config.yaml
n_layer: 13
d_model: 224
n_head: 7
n_kv_head: 7
head_dim: 64
d_mlp: 896
vocab_size: 512
activation: "gelu"
norm: "layernorm"
norm_place: "post"
norm_eps: 1e-06
positions: "learned"
qk_norm: false
attn_scale: 0.125
bias: "all"
tie_embeddings: false
parallel_block: false
init: "normal"
init_std_qkv: 0.0191
init_std_o: 0.00376
init_std_up: 0.0191
init_std_down: 0.00376
optimizer: "soap_variant"
lr: 0.00178
lr_mult_qkv: 0.7
beta1: 0.95
beta2: 0.98
lr_head: 0.00657
warmup_steps: 200
schedule: "cos"
final_lr_fraction: 0.03
batch_tokens: 65536
seq_len: 256
doc_mask: false
z_loss: 1e-05
train_tokens: 263700000
steps: 4024
dataset: "wikipedia_en"
Each number is 128 + 24 x the weight over the matrix's rms, rounded and kept within 0 to 255. Layers, rows and columns count from 0. Numbers have three digits each.

# q: layer 3 attention query, 448x224, rms 0.0568, rows 404-447, columns 0-111
# k: layer 3 attention key, 448x224, rms 0.0575, rows 404-447, columns 0-111
# v: layer 3 attention value, 448x224, rms 0.0422, rows 384-399, columns 0-111
# o: layer 3 attention output (transposed), 448x224, rms 0.0528, rows 384-399, columns 0-111
q404:119169133138139116100089133162112162149137115098136139147087129157135109142177133087125142173071102135159152136136101128167124103096148144126086196115109165118137132124103166149107122166134156159127145141109077098141164117150118095111107168135106131115131129141120140148124154137097143169122161149116117135091163137138127085133114159131
k404:140107116086146123152158115171142126139080158176102093141156114181110164136139091178126147079155159145130123100133093128135122134162110096162105073169147133159155123138156100113120130160126108125082104109114122139134103113115123143141123146120129167159121128102145093123105095159116129135118098141189153120181110137128157213145170125119
q405:140165167092101146124089132116168165115121128087198106107089123105146151122154117088110120115134131104097176080110128114133135138164123164116147157131120128163111129094137115158149125125150134088096076137162089082148109171109134121185131173098109167132113139096156114110141093136078094162074121120148125158129099144138177090131087135120
k405:105078120141107162126152129129110103175113086090137082118121123124152134124153116112157157171176114148130096145087137177123128108153102075091171140135117133111159109153169147121113119142119075116113153164129124141154137096145135176117136115103129124096152173145121164136124093144111158114125139124134131111120159093090101147087160111115
q406:130100147138103131118133147174121120141121135103126131094174128142143112114135133117166134132149081171116129134154116102158160160111112116117116182153131159201116171117128142118100141090148114112130115101121129134099117133079099125173099115125160144107144120152115126123105126127150137108121120123108129156121137107130163123156133134088
k406:150125139135163155122153141091154112119145125120162167120084084133145118087131103118095156139138184102118099118111095149143136073150180156144152105113127145068100117123160100134102143119120142097171108136171117102136150116132163123120139160177113098143118154124170109106130115141100116080069159099111133127140107120137146130131107113123
q407:131146132126178125159131097179141153128134146103145159135053130170129146115136101094090126087124124133108134144143142147121114159141198106104106160123152157090114095160143163125103165079113107144109117134150162125132119190100137130092141144161131120117124086101116169124132096152141124130129137152129088123089152156150115165109158125172
k407:093082061142120141147125138038126145130178122138124091119161120108134110121072146143137120146092144141153160135141150120131143126112120153120158104133144137099112117138140055112151125145121132113155125128101093106173126113095147107156114124119107152112097138151135091090126118122114121144140129129112141142112113141153200128224122127174
q408:103155130082141111083102081128119147080154137121155181101141154138154148146111106115079133107138131154154090131139134120098127097160147151104140117122170143136156143136155112111101144151127105167104190124133133171126146132130114133128117121115137138115102120122137161121134108148157080127137150105129134148102119123150135149131100170140
k408:174062108120122151152139172160123106125115142137120100175128129114099118176126118134124127158149134132091138121154088130149172138111099126184103128132063144145118127150144139124133130147104158086136072164123124098121115124122125112120163159162086110127133138113101125111156140123125195123123131145115124081131113152141141154139102097109
q409:152114132080086175108118127132192154095087170143133161133104143077135134102134130129141156130142101140088114076123099121117140205157147110138119117193120127120115085138125142138121075120134146115122147122126109134145155138086124170140116147130139158127130117162135166138111160143101098156141107137121074094117113131148133173125119136145
k409:096125074127163126099156134098082133217183115148095085131157103128109148133103092135102070157097184083134121142133127121134137056116130115151140137076139129120155140161110122108127156120159113131135120191112138155136158132170116122157145115153120095157137125115117094129141116093160143142177157137120182158129139082138101090112148130137
q410:117090159173130122089108137114128109151164138094140143072136137113103083133148126160135141124091152103103109167099141136084129121129084111166127078157127113126106157177190101126132115143141124104137127099217119158104152140109113114189179139153144145150106117197134120097152093149106130123143161151107146118117127127115131137166145059135
k410:151141135107077143138112134117145081131152099131135142080087183196143124142145142121136119092159170113130141130159150115139147126135167140129138204082138132129124147116113128064109123090109138109137142136115137152120106134082161151080107144129130135120107128093123138178115172120126112120132108124107133106117112115096095112135138106133
q411:105114133083067150095116164094162150138112134094122124130169158144129122140128159122137129166161144144131132109137126144140114131124162130159110121126135112149112112070123108116115122163121105161059125127141132113126122122079149140073146088143099116120140138153129206204137169085097102113087167170130117080134095112132104139171095131121
k411:172133161154175178136163101109132118123079118145115131126119123111146162138079119082113099136123072139125144144104140127131144139107129132109104128156093168162116096134156145134163128138164123136144105143140156069125133160173089114135130145057104161174164124092131114142079127118185129162137096080186168111122138147112153063123114092133
q412:155139088086126123151134162122135175162128100146132160070154122082144072141171144153177140142111155125156065133084137087167166120152121099162077140163126072150127051140103161156111109134128131121080111086138125100100124129091124130092122128135163174165126140144180136130152137130129141156149158135126184123132156161140138097108159140147
k412:092175137163096117084125139112126096111104181127127129124117130135126159094106071103144134137168122134108130115140116171104108113084157139165161153128166132110147159113120095153107130143118114113120143168149159139162133129135128141116167078107118126081086091115125159154120137102140168082169120130216083133159117104081168150139137104130
q413:095106121105073139139123129182141143155115143158149146129129161104113127132138088097124097140168176092098128144112144107098143154096101122074130123134134120103121110131088162165140132104081073137161137124078121128110127126127139150161147144146102126118122165097142109121152141102101116105095163123156157142094117122112116141155117147131
k413:132142091141176091126087122130147140142143121118155151126130120114128128139088127120126148100114136160097104105129110133136106145119127146120190123121163099169106123087172152109106085123140110118113118121112115113188151108114125133142129100116113056083143082110139182096105120143116105138171123110078096125156163126140122107099151151089
q414:165140168163171125092142133089122141107169121140154106094152136128155104134128150075118158106162191062122132108147148162132093140113114104150093182146127105108075085132113106152114125123124138130126077135144114042117121108150181097088171100086140155105117121114109127141152194105085119144099132119104133196157115131103167093125140120112
k414:085143133132093150168094135141141108143096111124116132107113128119115121150097098123115161129142105146184144077121112074150135095116172136080168142151125132162165106101116125091077110111147124079105103150132157156143123130190144177135115117115050142121108083119139164115102107139133146118149125161139112089115124158157122129109120121106
q415:138099160126110101168137170151173099170141068149069147112155106148192144130123167115130133111109096108141117106156137084123164093144093100151094104152130161089118117121124155105102123083095163105160129143120136142115129110121144139152159176107139156131152119137108172131153119107128147102119175116119096137141119125062130144149114103133
k415:094141149129145147107082119137119136085175154121136127078112163095131087076112109098125102150161121160128098126095102067103091178122148107099097173101154165121143169128071147117120107105151109127102082133112109107136144148106161084114163087149133144160137137120133098121119105135124139150102101132101130150112133189180145088139128161132
q416:093145149135134107085089112119109134109118090139139107163117115157152151092182135158121147127147100157104114151104149138136062147141148128089092139090113105135086138197158127101090093119098140138183102126138095151118132125075106069125091142147152153099147139099142091116114146119122136200105179138223133129114108123135127134129151143124
k416:141119159162120112146119090141071142157125125102116139140151120108125149086109149108114104137104156073129136170147119140154160161105114149157144052136135119114141109133124085138120179139116098165099117113125127169155078075106146191121124103112112142143073157124079152064109110116142131141127107144099105131149137148137125157132122128148
q417:173184153103118122139136114165140101130108119140097154125140161118117137141186131143144111105131167135106095101134138119100115093137067098162110127084105089117163119169139107140132142152125165150121077126116170152150121131108133119103147153127170137141122149118118128169133121116115123108196142109121120120144152124123105149144119172117
k417:113087136139154102118095155118100128160101128135152136155141090148108105072131149130116137140113083138139151146127135169126133153129186153126126132145149123132126142134139172123115147152097093106120148159108064188150151104134108116156101137115119156130103124104150089074144135153143136113103089137106151143092110112064136145161160142121
q418:166099149146184063132140102128127150123148151147134087197161127104146115182156127155126083088104189171174150190163119130106152139144116134150114124100119174118181134134162116134145127127130089106150136077130125126172119137090106149139093148158156136112150099143127116167060167120108132126132107141140082173181126146134159123143120141139
k418:100107097146075148111146127090073142145051096133119136109138139184101182135150122173127171134173134162153135122108162153179142102088138112155139118163135181155110114120152111161125112152140142156065115095187122136123090166165092103118169162113129152150151160107119114092132146208129139137124169085134138089117129109142137127126127160119
q419:083122112119108154151073189141121145099190177121152114136120141128139106133148130105140107089130095177135099121142107141123139126140153148093110146125110093155154142138153092103109095144163125130102114142119158113174096109114143100125114165134144092097115153112155154156128140147110131143118078086110165159135180113162110115112128111163
k419:162115128177121075109147109128103134126140156103093117146135092110157116139116138162120135112140156129144073152157147099122148173146125123138145168124168138142112098168097165122170163069062124132160156110127129133135160138108135129103110099134112148128166103119136155111098103132129057104126105170177152097110090111121087117149157104113
q420:117144143115099164122126155159155136101091071099123132113079115140107085127115089072095172130136150173137115075124088072120142108139179097133117146118158124145142109123159134144099117127126167088165141131172119128130175102108205081081113128127069148122141134104131145099124111104131100130105144138156184138131167112128145131136135096162
k420:122139122162198112128127174126130086146087133152120101172112180095137168128166112134122084095117134178091130195144109160110138105184161132116114161136115165137138125114137132110101142105136161152100153171084129154162087130138132152139105170163139102111175119128117110149143112172124128112132100152106143150087160143158071128117119127123
q421:135166082139103161162118157145135122096135133104110124129095123116111171136118131147139137098108078141129099087111176128143143119141193129099137114151095124141119164110101106124140120077147128099123137114140179129105167125150148107076155109125144097095188104116153167125171174071094120158166159116099119121126126071128141073166140150157
k421:142069098138156131120128146141140159127112132117127123125066092161125106121109114068117164163125121121145170162128085114113166103137136116113119152145106110095153113092141136143112103137165152161129121157117101104101191160156113128150119146164126127134146099142100093168087113165175167110107117169179104101133091163129116134093109082126
q422:148144110101122107104145067121125123138130131132111130123143172170127128105071127093116143088136119102131143201149094156137150094105130164101119115119169149153126188157117097135115116117165183122137117145126095107151101138144149135110126089138152104095129165129108144140150142103131151132081165110134097147106128114065124149120141163154
k422:119097199155131167113105155155117136183126124126187105137130078132159107149123141129144088160117096123154109125108165106134122154149134124133085158103081118131183082088115155094098146142126160096112116103156178105089140128143106170148178141112123145084133092132139095089153154165120122151155092091078152146140122121175147123136122155145
q423:115152111151118070122185146151066105112112117133072136190095123134167109142131119168130132158124158108134150131132115149141125117113110146150113078171098153094135129139144101169124121190121120188099142155159094162047155133114074121127123111187143112123141152152161097109110118154161087174116109105107117128127145166077124150160162127100
k423:169113121091122133170106107147162133141142166166166159105199176110107124111146149142142141138134140077064157136177135143113119135089146150147170104120172104126153093153127163111094124102107175151162099081129103125143125130130119118137172155123142103171121156118101134132086130109088120125169157113153085149121139129108148107100137117134
q424:134152139176165130127140147106177149125175134117115101107138113102135124120168163075088110127162140109133106131157118152091083131128103115111174105119136148124105098135123149118086091123138142163165107166154110120149115098121117134098171125110129120074177083140093075136098102152163176139146120152125138173125145132097124120072106128165
k424:102130177098136132111143154145092125129102112137159105086126141131118131115106132134141148092103090191143189100104120115133111139123158132116104103124150109125168172106114134109103209162134180104130133078136107114172137133094176128102125137094101128110129127086103137103121121081102091117145108102131124128062148120112119112156151156169
q425:083149112136122125147097135147121145134124084106172178147128182103100095159150137153167150125088123148144138160121116134146155141110106142146100167105137146125101148146147100120108122119085116168134116143150084114094100201097122165135095129144126138148145120140145152071059098150109126095142132104175125124147122116133123110121138112078
k425:148117142114186106099089156098092132102194129123133102118129137110146182151119131152125107137125164096113158073156116118154078123121110126117151106129133153092150117154130167119130134115135088123080155130089207111123128094140124109120157115128135129103136137119123133118180116134193139183122083136114068150153164111127151110173172133113
q426:120144151130091133105093104119174118157079126129141159127147135088119142150122131169130124134175124139145147154115145124125161165116114132105067129151104139097115142132138144110142115162082162123139092153120107118163067138138130126137123123125180168110125166137091119129097101128088102132096093129113114168061102112157100123185124145179
k426:142154140138163086140108122128054137079142136134137099104105090169104128103095116097127128139141119096114158113112147119123091108071112172146136123111128123151084096182171105147100111123110128128160114140116126122095170116111093128112140129079124125121082120180154110090172174168151136152143080095128134164138131116160182081103150124116
q427:167110161131140105126135107096119108152152109143140137106158170163139123155139082125111105147091139130097156158097128196150098113148102147150099136129145146146109090130139115158105142145136103128124071136118121135141095174136135119123124166104140147114110151175114097083107189071175132169124185116112139161115101100150114098162133097105
k427:112178127102131152174141144138101131132134170133126091069115092146144175090092132136093139120167098142164109116142140119181125130147129107130158134163147176115136137151105112119105162123117132122105084095125164127110136128120143130106127092131115178122105116089166134132151108128105159102108118186078076110136069148148157120119132143138
q428:126144129124117106145120107109136167092091137096116103132159100128115123096142147150085139112178157127182190104143123083123142102162176111112149137115066141080138028097113125122135179113102170151093135147073145126138119148165149121109083142147136160123134158127143120126120126179094078077075085118159129125132140171144096148120146086108
k428:142119077109148157130076099161156115153103157141171145198083126089104099049096109118114077129139094123099119130125129128071137139077098146119113121135171152182104161137140081158146097098081102112152138142135122140104131091178121133141162111159132125144082149154124079126140102130148170132154138140099122082102153138121114162079127162111
q429:124106107160161085125179154175101140082115142091126147133106127127156164150155110122154136119118112150135145120129110177173161154119137113143108176099072117135137136128133100104124125134111135117133114171124110126152122124148154129161084135107100147143086189117140176167100119103126113137174114138170139180123113128190157113167114108149
k429:147150166177080122139122097121117097138118120161094121154125135129123151134088107167122088136107115136162135127172133091124128131122115109128096122124107137145118130149116160122157071130110113124162111159158098184120161098177130077112088134146168126198167237163176139139137124106107069129152143121114097103134156117122065144137197135164
q430:127187198105111169138102127105145148139200118105130124103100086107109119114094108109070159167148148102136122116093154139138078118121111142141116187108177091129123099116103118115115066123148154097100089182059148144070134128129156137100145096130110156161132094126128179122129134117146116131109124126111133148101083128158189139100159179157
k430:090097102177088124118147127124111134114121108143082069076134131160117154151155093121146129099136104141157144113126123120130125139107149123140145141137119161170169156122132181160090153154165128118118139121139163091158131079116138125130085142111055121143110144063138136156121130142112098114128124136153129150092144096126141130172086086144
q431:141140114115168107093163131087141081168122121142089117118095146113134106089106111123153120152120116104134112141151099193138168093131136127118162121119154144155157117156143120091178111140079129151155142139112202146122100130117107120106124106130137149155104137177127119153119135120157129082131115152115122114103137132140052104124122113147
k431:138129162139163120135107152171159161148126145103152155093152138117073134149148164206091109091131135114180171142104151170108129173135116138126109180129097149099116115107107148145134134104115127152138144148137061055131110163152177134151126104124133092136139071123125105137162134098128164151128095105144142163122107145133145167154146171133
q432:066146123146113110064151161155141145163143097133119126128100144092080186119112092107144115137091119126087097138076150140116113109119135089141128181153157115129104094089098161127126094106172143089159127160183121121111106139180165167143090145126089114154172119116125135117131173146115148095145173098197155125079108133169145150128137182138
k432:142170156117128136121133097182132151108134132158094089144102129156099093094106157104116106141129106130153142144197120126152160142155093076195116135111073127148130094109107125075116107141146113113175103137155129125186156074115149112162093135148158048087122122143160119171128124130125107174139154146111123146169152115116099138143096093150
q433:137111145131135156101140130103106105115102148111139134145118135105092130127101087142115140117108100104108140128158124133121150084189107108035126126119121141119122135154144117112127091144089088185109140090123120100121114106133123145122149114111100160117159089166141124119149086170124088157141160125087135091145135109191112110128094180135
k433:193118109113136111154144136134181118138150100131155114139186126154140103167114116133168139124081159106135126136096136148129101176093073167189102147138113127143133145161149166110086127110162120117134121153179104059119157124152147130143117188083166111145155135138127122100123152152145163152109106123160089095095137135102095082127170116122
q434:118093122107117071175116069101165167134118106163122103126167102114098095163132146157098128132147149122125133121082121138121129156161144146139106147128137129125133184119130128133096087121130129121131137144122156102141105110136100072125121110121140073119100126183149151069172113186141137106113118134109114141156159128157130095121085145155
k434:101128109145135130160123155105091136149123138111118146128123135135125123130072102099125133136121142121137122130132130103109078126115075121150123119121183151146068126114110143097139150149125191146098155105138090150102184125181141170091081182134116156096168123123061090136117158104158168146153114122160134106120133123098168125128150150119
q435:114166092109141176099148108116128149097115104118076134124119141131133198139108091145087087146133148138119106176123136150153063169150120150173133108128179134129168154136111151135115134130142126097108150128147086123124109141061154097108112123143150089154106129095159126149145081107155134142109079121082160125106127141098150095139142154102
k435:138116134130088150122118172088150104124114138146132131141139092114136128093146138102152155139153158115136135163087104126150146108155152121081155105147108136139103091139103115123122131143089166128161122125130227138140109113106107135138139146113101140084101143100107150121144185093121079088113147154125101112136083092079152137093138148155
q436:087130096179118124114145105107179159140103166086112040121085104085135136109129120123107138139175054159180113104115112129158158082117121101105128142162095120188149132128119130154145129123161156142159131181073142128139160142119153141099090119127109154076163129090157149181106132121094150099137106128211149040140087130122142107126173138096
k436:084150073162130109128130122157139117116158107111149142145103102126130163141128129123101100074101115086104122094161130130128124164156135095141138120115122157137165108125133090114090093149101070175155158100160094156134152157152086104116073172153111150146126124168132119159042122150113069167116142112155148152138185137167077168120102079160
q437:107133148130136139173102127164136150105159125142081120176106147129043129132124174114180149113089151143098116129155143187137100108118095102109095095156121126108093097124163107117100160105073142153135137116143149079128125106132124118153160083120125168106105142114154107094178143104136123130110128119095148105105123160116107108127080110137
k437:130121141124156142111126119143132109144133131097139082086144156119160131118111136137176139136103140102164121140165144122114129156137118143166128113086127068105121132132077120154152115122166156124109121188131114207120133129145166152136088095123149098122126160152096128131131112165142135123134126110129156103176160150167161095117140135176
q438:093164143097162086130120103095165138113117129145137139132119140101101150146133097129151085148105112114143130136071105139136125148169187132167123116134110157129120107120081155123106107112132089085081113069126136152110130135134104124140156135169089145125097117142110093172141139167182167101133160122156123074204125097118159123183139120115
k438:160116085136092181114114116122106130140142158118099125143142118162102132115107094117142143106140098103145143180176104144135181133090100116125154105127132144118098130077124116148125131132089174157107167121124099100170110082094137119135134169163136184114183104129126105076146141112113146140123108132118119180153106127126122111095122161122
q439:116121131147128088151110133148107134081126148140128129126102146136136160112148083137112117115121087096137142148131139108104204171129151098138076184149115121127141148102112157105100100147091077124096187112131118133194171162096118092105087120151160153118135129135134113134135099134097143129135097124127139192113189141111140145136125113097
k439:114128105144119136104112124132136107100110124180117137205146118115137105146085123149108172145163155138113103152141135107112145138093134139133127124108169125115167130174149116125140130130105126199106118135149117172125113096095104131093089135142068112118146137130114138120138119162115130141158184095104119118135091101117077106157114099137
q440:111139145150170138141120109109125096138160115125134096138066133107097110107110089131136090100099083148162140115112157111114137152161158099166101129099084168112117166166166105127095119138070090137106136160151132087196148182129139106172091147097133153086099167081153149165094166126113108128162146118147133085136180101158083112132063145119
k440:122112109137095106122111138157151107085113136116139143170150133116163138114150134124144151170146111153185145166139091123129168162114092145121136134105115136125098132140137096162129173116121153148141115102140139169174115155109061113124120108130101155156143130125102109117131097180146157157110122108137124154117067166088093104101189100115
q441:126128101094151081083137127118149134105141149109142128178145128137109096145164091120145134202130165106084147121175140164081132133140105133157114112125126154130144140179118046146134123111161052171113124104100153177130129114141158125117133129148134112091106118141107110114101132167158135107142125155139067093126142139131125114160160159129
k441:168124135111126169148115128162119156138140152146112143102147108142145153135103177164124107099116194107123109116097116132138097123129104147192173127141149143138122119145165145132094144149101105136098156139164116115068153114127138123165149117120103112120123044080131155134091119111095111131108147166156131124127162112089146131139103109100
q442:116129119110133171156116139147125112084124128073200075182125125104115135129127063054071099139189158143159153080169096155138123125081163126072130131117117173112147179165170174151120089153162150148148109168165145135126124108149118107118126137138204125134095174121128109131094096104149098121129140112142121118147134151143109100164107121124
k442:120129094146090049119151122101086129165112088182112122150118138126164131152113133174160143090105089109083126114144114124137112117144126107116097156130102137141083086162126148137130129143118169122153165082142179144143128126116126134160096087090091102115119142125166090119089147117094117103134064104120109116116149121128128092150111125126
q443:156156111144179123117114175128138094164114107148138106137119148089146145154096132149157099120171137188088198177117087109158144144141099156147149107169142107092167159150105102128151182163132112128135128091140135157119116101124142107076118137082169121166101069067096073068134129102111141127133145130104095122134091105148115150164102167120
k443:141081170131099154136148090103107170080138169134087144105161125138102126134131144101108130112109107123124112090154151109122079053162128124144198121117114135094102132122113067142048126187138116101151114152117119097102126129127100096143180111138094170134167106172143120172126166160146153116144127114102141109102100149095129077125163107114
q444:106151122156101119098147137142127181139125166106147134141080162105121132115144081130149087134098128100161085162181124129143133121120137106123123122106114055113162144114136134128148047177117101116170147127138103147130170124064100107137104142152091109145140162189134095157123144155088117138088120122096160136146125123085106180112164168147
k444:099098119101149139098095080115106147105135091127092163153194064137105110145126151107124134150130156165129133133130128105066115121175089160118120136122148133121125093129127106121080151135104122178206176120138135115164064178119151135098111165105152121098114088104080130118123174096167089102108148135138108121197119106134131102064157125136
q445:150100133102131163085114161110163157140138183135111171138123138114113107103075094095077112073091078083185137121113154114139113139147172140181145092145154127103118173118134131088209158143131129141127139149145169099125135118140097142146084159141114110109106135097088179175107121100143155165116137130156151165142146171123141106127139088139
k445:118131090126102116142180109129104122172184172127065069147125145138156116221152139153178140166135108126092119132100093142076138156159113074100147161140073087177150130186137127175134116072108125186128052101167128135103135172144147119128127123124073158140141154131146090133126122084136118163163142115165108095184096088142115107141108168131
q446:160104149130138143131129096149123172136132161141146146140083126121116077132092139157196123158144131091139195107137167132094120161126114127161124132105164106117155111159146137091140180136128144142115136164151169128105061111155081091150178144143184129138148126111105119125135135109130096083154109115132161122122122121082126136127150127102
k446:109136161167135108109077125116138088138081091140089150153155133152098149131138132151132111141141174088085080128093146144101140097138148135105155141120153107161107124097077152163187116095123129139111146099087115132146147136078162106103125145123116083118110108085177128127142122160115158109174123158140128101132106113138113154132095115151
q447:186109090069137079152153144168116124122129113122156113137129154133107133063104140179124112089172131102096153125133122140126123112106155155097119133155125145116138105074111119084121153094090155117127124135133171145094127120115145189120132102119165154129125139106157130091151142144152158110146132147129159129092149129126134184138165171089
k447:107158140157113156114123084150159172124132148128151165133151127105126119121130144115148084167116101132139121120167113128158128100132152098115124080126132092141122128158137140186150116138156097149114070218100085131153097145137171114109130146125108134153122092132116120107157089099094131082130188110103103126182131155144144141134102112131
v384:134109121142122122220110119150141130138093147111129128137161162126097143095141133122103115119089148171157170169136120121172101106125119090135132132112117077135120125115157174060122093157166115103147108157133089154092104146126118112192119153118106128143141119169156104139158120116089123115095157115070114114115107157129165127110158153114
o384:117089148130148122091136136085142137111144090130123117123105121092166129143109136115154148122147079088138132117121174082090172182111130135154117103140156157089155166140130109092125123154120148185112154095138137145125155113110159169129131118125148145135133146135146113106090157122158135115149094130180119122114114121172095144102073134111
v385:097101150138131140125100115099136154107126179109131163185117086092094095175113147106139148126119141121181116137124087098146116158121144127144146106110128143117137130148149095119094093167134096133150177150121126164079130152126102112169105180174122088101152158131111089137123158115161138116074133137131154123118196125120185120112146118224
o385:091197100098124141086184102146091109156143124094150132100131140189144117105145078132134145093096108115112120156183173122101102182128108155144163176111133153157139073161072098100106121110057129118111113118119137098153112135126151123140169094087141123106107124177152115184098132141135148141163118139136135119147107127141116137100115122133
v386:128107106170165139117148129105124167068126124147143109127131137131116100148134130141103147110135093107145149123079151098129192128168106145097137144099143134138149105143057113160208109152133141145140107128085116097088147140113140105123151157171127122116140114152141139095084127119149112130133115089132158134120112110129113104147094108143
o386:141160139129134117152137089141088108138124134120087176115144135086108120106149148127151136121133074143135132144106108131146154145068133133103139111142111136132097115131153141117102165145128129115134073166112159181126143124130164114142123155130119115130136127116141129138144130124133092102107136113128142170108142163133165116124111127132
v387:172105128124125147130111121108085116140106117133151174095087117101140151118106148113100139105110132110076139126112064119119116154154136105124093113093157182132104155170090065171135151103112128134107138117162116101106101121108148087092144120167114120123177147110134127099064138121177160121174136146154138108117153127130152119211101135131
o387:073142155104108145089163149111097167149129152118143154155161166183114080123139114106115102132175134114141136129123110145093115134082135187111106168081127114145140097136155150144129126160096164094184121132065075118159093169129165114149090103107135091081104082174148132156178131115130106096089129159168168173152132124116169137073109167120
v388:123148093138135152096098119128145133138163103135148101120077101172133122119168125162154143143122131134122074127162142109103133122127144163163082156142150155114152107128151132146157127170127122123118137125141148128130140173126149134090127178087137151134102149099106147129114104108150110158130142134122154131196133119082143154115143103189
o388:077109130152126088170114108170120143163081153122134096155132134140072155143120144127140085121085170121122129094161109200170174148131127148129141072086129079134142142106157125143121152121096180119109130144145168115100126126156150125109140115138091122170149180120140159099121149171088118138135127129100148137125145105111127099122142165077
v389:097121100114111174148113178108131130129187141120145147161094119129130124162107130108135132108087133121086097118108116139164090108094116127126136121110141170130102116131147114161146123149148088148063130097186088122116106119124122117168162118156104153130169118123173127147114148128112164112126139109142119105118164118179136120134133096102
o389:132159137107132128111180122117129124128133107090176150141108147131126141142134136153139108125165061143172162098139095133116131141119143144078087150112183068142146176140107120087104194150123134080134152138110138112125149138141122120126129121112159133138136153184133171104085103115133109116159145156130139116166120131139120166103113104116
v390:132116147155157146088101143167087158096144094147110137106159173143102125142126084173117108151141151076152113118153171119138127128133096120081126122182137133137109104141139126126150160126111086114151149135141117136120154193113093158136058117152126174093118113126114175078103151136089100122109101119089094115137144171145109121158153118133
o390:127129145183052090118117110076172138099083104127115147145109120122135087118107149118104127136124139132145111186128110130162125120136154116143119129085101132118162137137172154138117113167178128147158099134167124140118095085105140138090201113091156085155118178108109095182132139141177130076103135088136130097093138106090159158112122148107
v391:133146132134107094106181138132128161159125121106169141132110162157159152116127151123123114107156131123129118167159134109114122109128156125143122087131123135106140093143131118117110167101092059172105159127073131114157121080112103203112122078130107119136151127091107133133155146157153110121149154156134113143123150106138170161160124113095
o391:118123149106122165127096155148130108176149116151111095145119146157131170117095088143124096170130128134134129112095124130146098110149128139130167133058109086142111134091131143144104089155107130116156138126119107117118134218113129156153131140137128143121072159131099105089108098196120142173105112147119140123171132131118116139108126094125
v392:091086164138112109155135118208107121143117131139132187159071118086110205114108167094126151129139148164110128168126167097141127079159163104113126149107132100111127161085110143108155124112125168051135129150127121200104124085123137172151121098112165101123058038165133105121164158153130093134104146127141112125151103103104129143084088179131
o392:149106095130140105123112121079122127149144156153081104119122139127147114100119167153099140095072117099131175102162160135121101182093136074145086134185109146174163157132151114136112120156103098159116148085127171132127124146157097092131107187079124164111109134105086170145072107136148107154118140089134096142133122147135145104207098083106
v393:152145080122141123110129171074146095150150121140142100131142123161163092157160142158126137125122085094167107081151071085142179097098126163149166133166150143093129158120129128111132133152120085134145157092131052149152162085149191172120080149157071143159136107151137144117151119145081063066107154134081087120139076146142121104135166108094
o393:121155136175105113127113091138127152100091085132146115116142107131109073151157113117097164171123150144131131138074140145113124154122105098073136124085128073124098141115140149137156148203134163064116083151125125085118114101106084115143113151141147126136113147099188142134135122121128121123153134121129134138105164197152126127085132140104
v394:115165129157097091112165136120138160194143110144176147145104126131142139125098155149111137142122114126187142192129081153108125151182163120127138145137145139128119134095111161108097113146140099118116125138097092168135143108106103111131144142131149141102117102068124127161172123170107129142145152130176148121178080137123147105177161153136
o394:121136134147089126105102098158127145134132114089102092134080176172147118108122110121114173128087115130129113135148126140099089074113108128103120131110104158122111091114153123136124137147119161135148173092179166107139093137161123121170116129133169077119124156081150133122114126099170138112131110173120119180129120133153167114137126088101
v395:131175184149173082096156166126119124175162187103126133135139135119101140123099172165115134165165105126176140156118171191111125132143173127119162181063119094149147127167081157138119129122155112139101060124107184186188082208151157089099112128162138113052111138111157134162180132153087115107136081109105124073161124128124109151160141164139
o395:124075129126118151119102102122127120104118159145113123144112121102171109079125118155119126127083122188086105097120123108144132068164133125143135128170127139121135077173183162136116109101113169155178161101155109119106110064154101147146119129166133095109103103134134064141073150126166181137140184142123125182152138087140145087046101107112
v396:167124100098092116126133150161186127127137162139196117105151181122129075111143074141137129127151127121126157140135141127093141135108080127166146170163101153100134100129134089129144091100113169082158114150128179093127108136121109091130115126140156152120085102175138141170136135164096123148103107155138128114080130169107134081122130113117
o396:147137111121160096144116101134126087125189102127107113136145135117166180112166102100167109109126081140127048140118153151149134128162127111107105134174176114147085117129091131097112138153117118146072150138119144133130145128122129141160097159100130109111137090109130126107138107112093192091180148089150135135158172097131140142123155159156
v397:124083141126128088138134131105136104123126124118117137167135188111179097138153106186090117122107130147166134109134144137115163133153124126115156118121156135073137128106184132097110134102095109085160145108124074129097132140143116104142091107156132110096105120140146133138110162123115126116105117142142135190165142107122130120116136101183
o397:137132138114080163166153137126120131107124141118134133133131157152136157094131133133144146150160077099112125181105119099124126152145131058132160133120121123110078122151116139169130099147124129195124117075114151145114106137151166136120193124105112155125083176144177103108122098143155122119174144106121112091129127133142136139110114143126
v398:131156111125112102143107191114128099127137090163080108140130124133127128142086135110096100097129147153172166114048127177156149130122158147111082191137128134157094162167137151099108111119112091088085149113106132125128046123132151066161111108168106121074079132153125140139130141091163095118098097134139125126133155150161112151155142139099
o398:118108095138141102174112091128114152075076147144200139108118129104156080152071186136120171161115120108138140132123132135142093128150128112119082110128106085140150151145122152132123180173077170169093129128125114164116150107137084158125148100072136134132189077127143116136149063121112149141153212097132096119140116158141158126128129125121
v399:165158112109141108146088134157140133117122122094104119159129123115113139121160111152125193145105161133099160145126121139122144137159134132130132113111117149132190138126127121112100134108136153112120106122141086139095114124138155109164129140095100125163156093116089096106105094119047159082102170129168073167211109144162133099170145121145
o399:099104160131155164127105124140102137117136132166174131146119109144143142123132140116103098110155086137110120157136141099140105142088096133142108102129127124078153201150166149110168094081098152162099131124148161149127137103139118154134151111160148155128097160119122127129153136077153100084133086133109115129152125133138140116065119117065